{"num_key_value_heads": 2, "qk_norm": false, "init_std_o": 0.0, "weight_decay": 0.24, "decay_shape": "linear"}
Each number is 128 + 24 x the weight over its row's rms, rounded and kept within 0 to 255. Layers, rows and columns count from 0. Numbers have three digits each. The size before them is the row's rms in percent of the matrix's.

# layer 8 attention output (transposed), 256x256, rms 0.0574, rows 126-127, columns 192-255
098:134109134176142097092167130124141141136119100132115088087168161172102112119155101122087187133121100115132104121124138155126127131196148154122131159144115135079092120079120142165109137134123117
087:137111110164108142121157084152152118141152155111142160107115143154161124152138135108112100123193145131117165152112129126128166162174088107144152126093138154101117100089126123106096110131085125
# layer 8 attention value, 256x256, rms 0.0668, rows 127, columns 192-255
091:132138101120081146143126083145074107161173112138143145116113162152130129151113140130110172128132121151116117167162090153136116142120142123149126106145147136125136121148117155112155114096224125
# layer 8 attention query, 256x256, rms 0.0477, rows 128-176, columns 192-255
087:140138118110099124114123128109109080106085119108092127088145144131070103115157116137125114116146130116150131154127107144118174167133125137129129152126146093108122113111125112147107108149102105
095:109148129143152102078126122150135135117151115144108130175140132116182181097103149107169169142148124118095128073153101126136110119098137102126154123110141155128160160121121143131155153123124122
086:108134127168137132157154128149116124153123126111175134179123111148173132129092111153140101129082161108126149161113117128132141084126123131173134102134135139133115153117139095127096122118159126
104:173097131099107067139138108125133133126134077097165139116109109146103107121137151095126126147161122119136084083104130121160118101118126115142129133130104151108095111104118075137118159094109135
090:085140120135121135103156119151130139160118103131146143161127122124176144084122143160157140125110135123075160125167121132109167102126143136138118134116120148076117152119203128116098148152111128
099:115134132168138152095104104124158134123108135178121153131122134170127118096153133127131134085147136127137119155135122091170135144168127159122119105126167103109164133103159190107116113143152100
109:131090103107106131117158156113131155111125113136144168127120143141208120151138093134179088092144133145111099098124120122134115113140165151161149118093149130123159124094097118132144136126132124
108:139122111127156148109154110104138156122141133154138153118138119172091118142143100142109129126134115119149112169108133130127128149138113187100127128125164109144143138123113131105126110171133114
114:115126132141140155114165135125162165121107135163146148102113147163146112133168106164108117086137147110151143176156130123141136141176117191146165129117157111117148139134125123137128134136145136
096:131103121114122105123151092155139093142111139134135121159131151117119164121092151143134130167131125155147117072173115108102123128136125134134074122101098116143155110116145106151123126147122121
087:161173092121099127141112127106120124089162180123116148205109106146138141141129077157162131134145129157120129138132166106106167096139077098102137140114156131078113126185143129133136138118137138
096:130129132126076139146121149143132163126117096102172108181122133150122102105107089121112118126171121141118101131103070118121141123141115147165142136130097142136129124104110119155144132129120152
099:104132112172131069134151173171155136144079106172142109136116096116145130068096158122123100141115142103154119126128108142123089145095085142120148093096149077108126100104122108156138121152159160
093:156110128163131115095118100117088167137143129120126120124134109127068121134130159152101105182122128108113126103123122085165111129134151102106105106073108177152104124122100124095100145129118112
090:124134142183099116162161135175151157120119117120152153118163117121105155154133112157131138132160078102143129112156157097151154135132115114169126157096122162150118138095156157161124119095129139
091:116124103127105111125120141137096136111124109136091100097139158091141107103183134076133154162138181125136101128120181137114128102116161152117167123128124074151113111146099185116136163129127162
095:158151127097134093076115117131112113126159112131096116150142112093157157111150164122130179192151114097087177105114096107091113080105143101143142137125158116113128131101100145163128137126109098
083:093141161168143149124140110127119119151139142138127139164116129129166160156097113110134113110105155113133117158170139105134104073136135140126131107135137135126144134133122134084144122150155117
092:161123147097152120153133128106166149109133121094122109077118168108090106153126088091089121098134115106157129126085176137124119165156100146126086122158112091123111100127115108120123115099105160
092:108157153145131104113123112129162171097112141140154084104126126143154156106091159088162114116166132124133091106151125108111139119102134133104076116110118113106113143164163137144095164108152177
099:107097153123130123100129079139156149133150111122144147120111174106167104105142088120129151114128186114128101177115129081130133129139136155158144146146149146111123129122146125138137144141099163
092:133126141133127124134155163099114133120140132112137148115137138146109089172158123128125079104139115118142152161085126139156153142144108171140159139146124154139153136109082108137143120147127101
102:134150124118145139154130115132114133086163097103117123133144159092167114125126122154127094102107139084120156144160152154115111127159149158136124142125128128105054129148085116121124112116141126
099:135136091124103110136105144100122129132166142123088114134138112124071103134102124103107129137123108138161097088175123162091116113146150118113123119119083130153128125128084131153157121105121117
079:147113138109119122086133153112112136154150139068103134124119113102162129117145104084099138097158123144123094111103105138110123117137115149155147117133139163130127139118090106124147084142121132
087:099107104143147137131144136120121135101118132145168103082158151120128150125113101110150110110157145130127112097149130089141130128106087127167089099113124175125157127139176139116120115158176117
102:076125151108133140111118125100162149116121172133134101108145184126041115099151129121118105102134124108167107169100135136121141151156176166100072133121116116123155162106122169112133128164110163
092:156098127111145130132112133116096124098113140145126163140111117100158140100147118127094174121118125094091154107118127132094060137178122133116147139158148146099119141161104165139159163107106178
087:123137152098176074106125135176104113121115147155136125162110103168111112116113130161113133095133121149155111162144181148123102149127113122137097128132163121091163152146113124125109199131133140
091:122145127105131146133113087178131168142143155136096128115152095108143147138126163121101116125163109109088129127126091103117142165107086122115184132139137191163123113125089117151141143141141145
095:074106150125102125109128131134137136117139123142147160177154114131158158113134126133157146135123153127090124128145138121104154129135101129075141116125143056136087099136129107113153102160133107
087:107103105092118138101134128089116127137137115096110116152146095131182118142103091162138126139136167140135143100125144167109103150125110145092135129179132188128118141115138083151180097129143155
090:128123106122150070139146098139103142136122091105141160127092116125174105139088098111123109087133161162122133146108127078079124100139102146107139149132132140097163175103134084107127139136129166
094:114117125110117107135154134120099123079101109150124140108124129097183158129121096135131134138129136120125121154117148169095111117140133148092129097114138157127097106121106118116121119151098080
089:112122113074128117118119159111094118119143146110150110182120094147110108112114078136088158103133171146170134117123111108132121163117131140163120092131117130123136132152072159127134113123106158
093:108172149133117104114139160120139115176157132154134100085138145174105131134143140121117114134135172133151113129163136095129109122123114132163083153110135127146107128116172110113166171133114154
088:164096137099132131133098174134119102118133146115121153102149152100156124145164088117149142157145099116095093112127128126156117149080136135154120134088120124108164120116080102128147138114062113
086:097123158123175128139126111139173149129131106130108073091119088140132094113092118153097111155131090114101118095106113144141163119109150124140120111144134161092124153134118111134139119169121125
087:119148114121120094125126080071111138105111137119133132155115139143139133124137102106118116124123077131097112154116126159148083123093106121131112140117128096140105087124100120129110113115138137
095:131140143112146145117144145099127108158141136132105120117116091140148079113120152149102168122108123087103137109096119113087089119102101119129147086163159140082129095092148095120097156148154156
096:135117099098101102127186149119125136110128140172158141098119143128143090116150083079121106100156141134117100132153130129106128124133098166160176134198121128131137135169153096122096163132111124
091:128161101155152158110146137122137099114081160149089119123142100139155144147151109136116088105152154137120107133089149143116125144111139116128135070116179140125158144121153107154116112171132104
094:121136101112138153116130137134098158142148126166129152137130140106152190153116133108142111131128175133116143130143153139163088145154157162165152173142152127134074131141077099133143140087145149
092:156116158130191120131086106150107145126135097116115124091147119111125155143096083116106126098115127170170104113143086166155130095131141118154099213114142141116117162117103122140156123117100137
096:156118171119103130125151079139123140144137109114116152143149151140091197112094111133164116134146142068147156135128117151192142134129141105097153146174137098089139109081128111118144104131169093
093:133073156149145122147146174160097127150084135127161140104144141147123135109117131126170133123109162151110099098176066116142141150118163122120136088130112136137156148116128099112143117131130121
091:110095095127184127156151144148111112143109123151167164107130133135095134140151143168128127107127141140170156142133081115158135158130155118126093066119126085116126130100143149128130125150175124
084:168090154130139162108178129147104129134112145111148121096092142103154105130103094153135126089088143138131146110128149115111119142144145117107133134129125137153145134092179155092115130125143163
088:125083139099165123085144108108136071125126138134143140129118159080123150102076125087127102103110097103133122110132123086112142147125139128156130141155106160110176133103149114122155110123140137
# layer 8 attention key, 256x256, rms 0.0481, rows 128-175, columns 192-255
089:107167149139167136195095151102137112145159158144153102128084123119123151130101124124114109109159108160160130131140122126181126117130081134080127121100146106117127114129128116077111152123164146
083:153130132097079110090183105112161065128088118090116111128164117141101086165179114096147118148144105142126179133128098129117122151138150133132096116131120148152129085112143101149109132165133098
084:130069143136141142118115154119062117117112139119087155084158122117129126135128164136108115135089131123122114144120133110123137141124121122173112088156128145159165127116091124147167125143105134
090:137126121106092129115132140113142148136162151110135120122115109145128134141128147134137146155133073124128175120138112133151137130104121130102145144127122153151152100126122147112138118165106079
084:106100110138045073086114146123121132140111116112076145108125123161127106135140129109139168191143136102105117110161141084114086114153136120158096100145099105153118109089094125138139140150137103
109:121121127156110148154123168152107106149129112130126115128141115104114130159071120092146115120079183115143123119121136140149150138123148106132137147183118123155155148127129134149174148101153137
097:135143148143145157126118118139138129129161130104134109134112079103129145154124148118091113139110087128115107121117128188155143159124134171140159141153110151147160124148135131113094158149116074
068:130103116128136163124080130166099174157115136127137141133157091136197120136089131089131142118130156130086131126082133142102116119125172111161163149134129131124129153104135122133107160163102141
079:142112131148122142135095133183108175140127146132122142126140075133142152104087168095118103169113127138116117143101139186136125129109154119149139147126173159120133126109097105172132131118107136
075:131130120129139155143155141089163093113102078141131098155111075122116098128116087120160088131111098118097188102138127130116145125129091098111176113130110124087117107117152090113113121154162132
092:152134148127146136171095153141097130154125137171155122138135158158107093136109128067119130122165139164131131139173141147166143136149162127125162139127131099154118145122101086118162122094142161
089:123120148139155169106115098105107185119111124148173150137113068129161093118118132146120089107107137117149162110109125140133140123129132140137144114118142133138123136132141123140131115130109147
096:096140156126148164136083133115113137096145148120158156135121094139149145137117126122106161091137111141118108129088136075134170104169138131152124145175108117157150095154094079110128125095136139
096:086124108114120115155080164109144095120083159109124141140115121137094161127113151096153113125161154114146159139100144138115136113138171145085144125142165089099107121182163167142130137166130144
093:143122149156136100133156120113119083143131143166113113169132135164095156107118087115102158168121101098129171138134088144142120154109161135092119161116089150108088155099141085083107120155148152
095:097132105120132155128132091158105122131126131125101166098138091149130076122103134115113102123143135094149122106109123110132137125102093116105130125141138139122072139137078144139138115126181158
088:123154165201144075165138133117117125084069165163141120095114158114141102128149106140120084089119126128131143144137069120127140144151152180112111123116126117122144102115126115123109106128164120
083:119042089080095096108143102141103150155148085103110149119163126119158135136148152112115163170154154151115097138076158104095107104128132093174109117113133171148105159115124134142160126100088093
088:120148130143176139170106148131142171163182184139142066132099123138117158111115164115110151116081137135148089145136139113149164142136111143094120098150127143164144129168115118103088133098127155
085:140116089088093090067167108106145134145083097104111126143147118131163125139164127167163157176161134131104188104150146085092060097124140139130160145123115099103103122108149109151130094127132085
109:137144197138144132179096155176139173151163127162097135172101127145117145129114127149090148170112144145109089131154128102114166110114108091101159102126118158118147121118096107162114134100146151
080:188136175149138170177126116141105146144195172107162114132117110153135140106122150126115125125094127132125105132115135143163139146108151143105133154112102133153149114122107136104104148127076115
106:103161150133126079127115146116122156164109116143160110097109173121114144120130118107148128121159140099169139132105128164147169131147105119125145089150149080110137136146134130133139151157153186
126:122134069089106058076145082119123060128086096082128135118122137100148114112154138130136138127126133096110161077128115086115093114131142126124133126119106107132081116114149122128121112146127096
150:139128115102104108079147064108114133129069100090125122147151110163165094096186142132139139168131170146101152109135140112073110102113133114125115119148140142150093117132134144132157117156099130
105:130169167130121119148136140137128132158130172115132093124142104099076136133120111139109112180124126139133126109140145192107102154130073168102138148156154129111154126144068119104142114084129147
087:129103116131103151125128083151132146157148122120041128108162113144141119140154115157110113153121140128149129098093153140151105116129166131132161150109125079103063155078099106093166158135106123
090:107164102095111109143136120123117147096140149133149100133158137126109103101138124150155140105134168091137145138121164120118142143122118112154088140149079114180102143153114140145131121193099131
085:119122134149113110102130084106140137099091147119142095121177136134144109083124121063167153074160176159109159125058143134082114125151139148122172117092099085123100116139106130104135165112092115
091:129112113137140105058136130115080127091095137153142094119171123105091147159141108135122125109121083119149157175125127164099110147126137132133104191101131089159138123172132135108115087145123106
092:183164147129137158113102111091080122150117154095132112111107147139111090139157050109145123099139157078167152130115126119156119102127113118113100118136132147113129115140097119121147176146107174
082:109145127113138107081123102112138144147122117123081125122162153118120109126089139143094131095111166149104153109147125149092146142125178115157128151139142094147128127169132168135114122145121109
089:132149140128121113090165116110107128122168118112136143113138134090127117123125085118154151113131133111117134115168073175152124106118108152085145112164174130118126135164122150161156116123107121
089:149159116134152165137111117133136173156120186101149117128119096149105132152147111101119108138154181139171111113127090077105161148118084126103168134096132101147136090107125155132125148113109164
084:142127141161099158129153152118154125132114120181156129120114131085113131156098158115144146130124139100182119106101141123141127141133128142094120108124141095105120146135152142156183133114157110
094:125120131149138135142101090118140115134149120108168149140102142127168159107125158109105149123142145095174123108150088142160140117127128116129164130126112087122084123139120097099116145124136132
090:155136089153128089112112085129143115144083125081141137115127139120126143098113148130128105147179160165132137122127130198126113141128112127119116130182123175156101093077117130113119134151112164
083:140125143121095125103120104107158107138136132134100166135153135147090112135112149136128132126135167154094170125086160173128135099137144161090159142107129176123099153169155108117149123155103099
094:147124148117127151118127135115139150150116131112112121119116116108143129131141104131132114063084148161170123139102147080116143103134130129125116147140177102128123149139132162121135089140146117
087:100127166091110132134110126076126117092145135144145135102053163076130122145113140070144120118107106131138118174083106116149167098146108122122082152138138112134148169139100138085143109135141127
094:121141114115127126129131105131158162123146157119093138138114119085110119143094128133138121139142123177148138121118141091133124118112127146125123155152139126103119141154164171120163154146142169
086:171131162140161131124168110124120134086120129120131148105119170116115139147116116128111135118132108111163152153130166126148117142169119102118124131152106144121129150130167197125114119152146117
091:117130120140146107149114150119144139145109159143202115137124169076131139162108088118097141126104119089173109108119105130126110136121110104129147108134155105139203160112091117158189157114102116
090:088112113128153162115146169112138159135125128134135122169122104111091113140134109087120099130104131131124148130179137128133144124152117130138137139135112151163169134131094109092137118073105109
097:113107100096121149153130132125110118143138104099112134139105089136155083113141099140130121146156096151113142154122112111155174068079120116124131122111112156144138186089080119095115120146120118
088:178165132086109125141143129118114104138140103117132107094147117120130133178111129163120106119166108148119088137107111144124122101133122118126184118169120151144117117157130134151102134160158123
090:141120129092119158170090144107138138144140112102123090176115130142147120140084088129103167114103142104101083144144170119123127125126080096147088135135116200107145111074066111143149131146100128
088:099124113113160098113143097127106123108146126185125152149132138089180132131099118115091114152108088134096115128123127142150140085141169091107142164142145132105126131142109116126107127118140103